{
  "n_layer": 9,
  "tie_embeddings": "early",
  "beta1": 0.9,
  "weight_decay": 0.1,
  "decay_shape": "cos",
  "dataset": "wikipedia_en"
}
Each number is 128 + 24 x the weight over the matrix's rms, rounded and kept within 0 to 255. Layers, rows and columns count from 0. Numbers have three digits each.

# layer 2 MLP up, 1152x320, rms 0.0828, rows 674-694, columns 160-319
113128137073151112123168116116152121138118122147144117128145160113157114108105105144096128122142125134152122176124158130103136115139115129135117144133138097122127091129133130124114125096124163129094106106187156089111156116127122119123109143142129110125118117165109096126105134147174121122180160121077120117116123104181117128119099127104112112145176139161121155120142137123155146119109100129152147121135141108135120103123111153114153113109132094096139129144150128142124106125110166
112140134106138129144146128143138134107111142107114101152091139103136147145163112110136132146137130129133091137144110130092138123134126128149123127103141085107146149129128147140152151119111156100147146130133145109120127138131120121111132098126112159144116129108126173137111146134118153111095101121126078168095118103155141137119130118128100119133139137145127096137139150118147121168135131132109118126151124116105135096099112125134129137154134146125155129108131162098119107158130170
176148172100136107135104156131132075153117146123181118078082164127096103133180115123174131172136124097142130076143119105125165111103137105164100082132104168141145156084139088094133126153146117086135140141146153166176183106142116094124174097124123148127154125217131151091102085081131141123121123101136138121158113147110163143134192131152159112086097147070139148149158101143115152075092127114149108123105170133112097103141121169194111173099128121167118146099141165129119139134098103
176122126167152157068135126139126079144108147119104110129116125094078091162103122120148130120136170168137119131137104139114165128096153159129103138127106161121180162119110145098121114126136138109124117145130162157145113135088136175147132125069146102149139128139158121137126132154120121141118150105131103143148123101099157155140115110069113152124167089110142140091110172105121106136136144120120122118120116145114131117122130173128101124082103142132102162143120110094157176141132177
128115141099153109149118111120142127128128121149157182108132113129132133139116148094190090113109140120156157152156163119091128087115118175109135129084145140139155136095107108133135118120102095140126118145080148161172093137116157102158131114153164101154104099138128115150140126142130112136062121153074159146152127141145138097085130121104076093106129124158132126102153139145139131105138135086128104094115145184117098126157158149110065143100153155126159163097168139202133167117126137
197120137172206090112159115109140139146139139136114121165123104134113153130137166143108107154124105188134088133105093126133127103116124125124125163153120112173123124117133094142115115154153151114100103105145160127125131144100156146118097137141125097125150138112088144131139096135103104150131129085102108156160090181129097144116124109117091148127157113133130121101166134153108144127150102084139106141154122159108118105117129128148080174129159102120135160099146147119161107147074139
076129154141131141066118135144115151090154142162088127137123093086149128131159162095133149117095106114166118108131184107103121155115114157119104095134126113140152114077120128169128123136155118073095156144127156147150088139093183119136099086142131138133152135084132158094117109152104150130124069079177127135135090126113111111168141173106132141183113059122103161169119137153132144096134162058130147089115128187141111131094120127149138146148160098119142172161123092126115142107137092
162119119140094120124151151144068139155138124103139101147142110102144141154127159142147098156167127123139103099099097119112102183092150110110146122158142170094103115122156109180152140122129118146133108119119148098136106085112151095109119110165113144122167148152107158112122115118176097148106139129083097141130108155100105147079149168087131166103139105076140108093124129112111110125149130136139116119163148147104137161142145126131128136088124122140149157113121124163163136090141141
133092170155146180133097125109126122104140111116087125152105070121116141136111165135128130119131164143139131110156113080099138156123099101092139147120102133125167150121112133173135142086110131079116119147090109162116115150151135128115096156101126112083120090126170145135142121121103164099149118134117143148119037124102125148141112092131146167103160097130126116092116121106108079180160123145119136119089124103114123120141156158156142126135137110112166125153097128106120117111136128
199110165099150132148136103105097143131146108139106136099119097143108129123148177145148116158145088122153089148129154138133154112122112130088109107115134110137121109130147165142141148137115130075081115151114107118104154108133099109141136130154137119175128120121129148112152124124095093135129114106168093153132073126129143136097122173104152168084105160165091157152132126111151141141136108156135129126135140130111160116179103172139127117126115140070083108112100116115137078108123135
168108137156133133128143127162137108122138157100138109102125134150108145102129156113143111114173111139149093116136099114118122122122109097144134132149176113168116122102081177148113157116116099143139095167145147115149123083151151152152146126143113132136115123172110147104120131126130123119123162110146140136139134147140190122125133107142141089096154137110125102134107143147155091130165108135140149137106112136122114145110118168094109150134110139127114127151116113110127124172118105
155114088140150142099143132162114118166124175096123123090095105119096106132146128107090135110111134144148130126126153167116107122149097098136162127091114117122104094154164142117113120125131122152146165119148181116164128131115112177107105172106067138150117090143123100150118100101094155089144118077146151151164139153137118108154125153100108163104138082161140101112120127107161121136165112150139106130159135158147136115095157121165121078133102128116168130151159165166100090112126159
163129105125166132085121109138115136066115123129145150139098124125072163145162119132137188162103122158121189154101105106115105149115144164130089155101173124163154180098135139104137101110145110117139115143174147163134108110093141142134191148081097111111126150121170147146092123144123108094137117120151102178168100157088169128118153162097158141057163128120136107116146155116140165173110116143121083128113097117152143115147141146135105143119183095118087180163155116107168135139084149
164112109078131091200111077105143108099144191178111125143055101104149102097094149105130142111179065133136121114105174140089137128175121114078126147090124121150114155129101114167072142123145092109101120138121166083091140143118126129157124113077138106125072133098118095164099124155133143097105126059134122165141143165136157165134109144122067067105174180140107108147119156119138135152096114073088132095118096145143137119104126110118080173159126122155143148142065151153149141165147136
071104133089092146069146146117125115138132095099151114117123157106129140148104064149114131132135125105133136128099148131119094084144128145092108114128158171133088107116139175108092188094133075117134129140138111148161129094098134120083124142118106101107132124129108158143139169129093115128120121149115142152091126172107109126164192108161129130083162157111140125111126150083102130150112107139142121125104137125168139128120129098129154113134137107115108136107091127137115168152141112
149138154122129102110125136142142132122106128124137134101129116138112137123117095129138107170134143153135136124134140127102119119118158133115159126129168115113150149162096127120122122131120151143138122119154107144152158126130140159115140137137133130138154137152140112115120124096139096136130111095140108109135114144141123157119093121120118138112158134103137117163139138135122154114147129127134142146123079103166143122115103127114132149092146129116104102159140129105174126162125162
165129113118150136120095123122146154093148177096148124148129110119132095157134124168104148055127171122100142154155130151119096122158143150158119143158118122141154103137154112159123128166167110146144140175153150087119142104137104168116125147083136170126151125173110125147110154149113163132171120146116145115113139136116135181131144155125144145133160140086155121147126150093137090091125135162148138123153110123135116124128134100159112097132114138111109173119157152099181136111114128
098087177133164148116136150129139115131087142137134122155160101131158143090133147130127150149085109122079162146107076140107133129160132167114138112154112113123131161156107136124153130160128135108125078123127133100149143081154100110122143121148121144073127110138171129091122133112160107167117106159114129170115137127106118127165129128145110106166130166090140117164131158107104116139142137104147139149141114122103138129132145112131114143105153135116143113166156097129118154155116100
136061129077114145119160153117176152081102140095124075146058141164115142079142106174132141154165112143092184149130153118080148137106141119105143110149117184139119118149153146131145120100128118132073135127147149114127135115112117137130140162133115118103104130119133139127104140145139112113116107126149100191161112160131134137187105103117125076145137162118150098115109126165180149115131135151180105143147184128132144182122125147107106128154129149123167112132118144130162141153128166
131126138142116158117186145110103123148055141156134141138103140131115129137146106148138149131148153157160152114130094099145155118089147121146124116140123137124131153132120156138172146142148160109161149206084108156136140088121111167109155096102162117088113131143169097111102139137115141115114129121154113123155156112131134126093120135143100104153155129110138097149102140119115113150179158125108132151111130158116125103127093128112124120111155097142138153142110126098094142157166146
126088113173150166110098112119082118117141142111165135145103114122116138154145135093109126103167122105143148110134117148124101162100156154141109067145150116155158138135151147109151157070124076170166110148093149105156112104126115137118119164155179119091128161167131161121072122171126168113148156166129104128140125101122125120116163117157134119096114111128122130127106137100113129136106158114115095144129127129123149119126142138163128077098122071127075137144116122109099150148151117
# layer 2 MLP down (transposed), 1152x320, rms 0.0576, rows 674-693, columns 160-319
127132130182120125137104132136104146122136168121101138151147112126124119125108126127129157144099091161141124099125138102130129145169122144077159128113103160112143151096138097133137117174147129117148118131089124172090101136160109142121141111120108148128147115157154128124128140100105119119083098154137129106156125109114130129123098112127107118099136104115123115114128103137112124135126146110139124104128128117101121151140148129129109163104149129125126122144077136135092118172172099
101149123144138099178140167113128131141105115118147153117119151135169162153102105113146103158132141101126159132105157099150130131136099115123104106106141145126141108146107145089118125123134120144099149117171145152118115124125137127106161107123115129140142108105137107163126158134136140133129116119108113143142139118209148131124013107083139115126123123148129136134130109131135167100160161135087137141140127120076174129136137123135121088171148127112109081138091116097095107102160165
086120148112106142085124135124160160150111061147073087137144085126167160107079126129133172119161105135134155149100153134115133143150150118111119149095134144098163093117139157128140131095175131133107120131099105132093090115151158167085125132114128150130144120123148122142134161130114137130100123140126137151120168158144088119140110121149113146165153116214174051109112110116127092154143170119136149107080124130109115180086118086069132112110108163130125133113101106107132160129143113
078104107123114103131150134128128148157177106137130113120166170131171207106168106123118109133108147075113123127135119129142124128108138129110165146129150138109091122149145114156123158129121137143090140105165141123122122134082143122098134163164131135127120134158139136118089108115130127136131117105110142116108087128138108134138095121119108106106148136129142126197142098133147158096081136158144172182156116161127154119157084150117120116146112144103108115129139170091150104102088090
100133115136127107103130171144133121117110144130107070147105147151138126146154099155126146130104117132114144135136141151121134138106149134123145158157132114103101100094120173161154092128159176132106152114127121124160159092145091170116160152137130137115134185119159164152125134148142130089159132118164111116110108111128091170152099143110138127159121118099160144149106126159121141149118112112131127141155106117121181113079104152178183125138090097130110125162067119124148100130138108
088156138068112129140131083182095101082113111128140139119103112157095107134181138135173122130175167124131147145110190157092129156139156099144100130126106136084160132101102139083114136117149116095135169150111082160107162138088111139114163103123112186103128095149161124143141158121096136150114115111155184123118097067173158152123131162086094108092133099118143126160099156115107138122129179143105099144105122118143117151054118116151101105108062172151129125108131113127131134090159112
107093109164129127131068152148104130126108125109125117154172187137081117141149129164144117129172157130143124082150114111124128125116121140109136138142166130139124113174129111150119130118158150134172136171087119123084157123145108166096114131102119126154091107131158143158129143143200101147131170095119135122133114122143165143126119081133101094114105143116137101089133116124138082170120093114120131116133160129091119125116124155069116144121067127134058150051088158136118163172117159
129103165135183122109128121112138130097137153131135143078134157133097131136122135125119131112144118161107080189153120138176124066145073131167145137116131119175120135103144132124088112158120111149105142154145168172134154150103123127145106161096147098097120133097109103144142135146119130099137131149175145128154144111170164104160137122192123091158136148142098116163111067085104082105122121158147138118094100143126102158118094129124151142147108139121107065155088153104110117119126186
137160099139093097128114107156141182114135144138167108141110143152116153142142128148108127134174125080111087121119135165135126092160157107168130114086151124118130102146130152116127158143176135131146141096143139101133129106154133078130130134143175117157140151130102136135144135148099069176101101134110108138086176146136125109105147135079138097155086145095143129143119142147129171089122120078135109132112116121107124131118081106107112132117133155149106106097104105128121142161129120
107163111127108150160092110145137085081133122112117118152115161137135115164096130142120091147101138149116136148131086112095112114120148159178146135076095146141122082112122124094105126148152076147190099112131147152153170094154159159150132145095123117125115130117168136131110133148124146139131135182117152164124134138094152095164133120168130117146167123125088102138116163130124150146121114132163130123107133145124118119117125139128185151111150148145134129127141125120102150138164139
114144128122167171113117131134091138136112131142128143138147099100152112139171140164144146125086127143118109117133126112136150165090127133125118080124106128120147132083139130132136110160136104121159127134114134127124124140095105103132116125086114170089123118123151132124122121140166119107132131146108098105146105106073107148096154171100161170126132154150134145129128104099101121116117093124091121119145125168127138132117138109140120102137150120153163117096163141165100155105135100
079157160160123081132098130133119110104125092181125142108139084158169155091105109179134170149106124158133114095124160136106153127136107137137092136155180115130154169078122101108137156114135146112119155106105094128113114125138107107128133075134151110128114111136155153082147161161165075147112157132080098124100086144147105127125118136138154092200137169100140159115142134136097088142127150128116175132110111116128086163142124138097126140104162136114100149121107077110142131140146123
082174140146113110131137148159138141155116132115110142148139133135140106163114123158158139121189158136143103109102106141142114172136120103161113113168125097145143141116133087144122129146156093135140143167115130166138123111148134092135110077119114086137150121143143091183162209134121135130138101130144154061149164168127102154107155102127118128141132135132105140152110104139121083139115112075108173156168182129113109095132075102113165095121095080130081106121120090142119126153126117
129136147148125141072147131160134149137115074083150108120137121120100130128168096090128187142065138118077151150147102114107127140108084142158132127147139117119134109109135088104125137123102118110122143138124115146121140129138162139102173146160133089122099095148117155112134132099153133140155097173110136115100125127163135119183087139140157171128096112137175162084116132100078114097134118111151113120121139119109146121136151173129192128105112087129074110126153078193124122127121139
158134093157161082186131114108098143128047137139111140135116148132143125124108096130144128169131141140135131137162124197112158131119101140122134163110100124114120116141146103167161107159130158131103126094149123124127114108157132121141092138121176144134091150108114131124108112133174156115119107138112128099152158100103107131119126147093097147152137069148162124153126108137129136091167142118168109132143123122113107105167141094101114138123136117145123127159178091121135081141136167
070127120116115155113116129103120110149132158121134138116163146124140099131126133113130139098099101103130162118134130110140129131133115115125107109148139140113119112114130128114158116116139104149142138136103125118106102139118140147135145121132132112106130112111118148110136130144135120142135145153125134108129144104105127097150140159116147142107106164161132159106098101104113091123116106147125136192136131135104131118144134110146135080157121166107118158094130146141123104102098125
097107154103132112144191132164158121134117123137112120090131135123115163146107101075156164119139149108180102123131135109085116147133105128126110131120125157159119094124125180111102132067137140124114131102112128175163146153151130104118105123114134067147106120108093145110148129110144100151093126095127119108127106164136151097136129116093132104126096108105114161087123128166122151139165172142127121132114160120155154155127125134114140124097165117101136110131077089145069115127131144
165192087133109141141125098091141118102129130155112151152130149148086127102164150142102107110138148104159108124117177125126147122108143115160077105146122149138127122111122117120081120100123118136136183133131127187127104110167147105143132121129123114122108147110111133146138093133104143114113122082143155112119121092134109168102127088093105142142133110128111148086108113146147129128111114144130120161110155117104111108122090158129130136098121128127118131147115153131133057139098144
120174139143138130146082161110066113153116163160118153115152161106116131124150148132130112136090132103143104099120136123139129086115096112147140143153124083098123157117091128061105159131091109086171090147119126157091136127107121152124176138101170090145109127086114154117120133126119102106164067126102155069114121101119138173117167149124110123126123111093089174111132131087126093126114134121112150180109118089102152102122155127132156081138103123126109124105126104164135104128135130
156122082125135130168125121123131123131213113139152127114133171108137151118154140126136137107122146112122120129125117152125113135197105119127137163101138099116089100127148091106110115116093117141093143100142153092145150176096146086139108167140130113143129123132117136108150103116135121151132135143121162108109118118135106151143135097131132180101142113120151181139124111143153139113063114123125141138112158160125147117164144153134146165135085147136129120134142102135145085125107129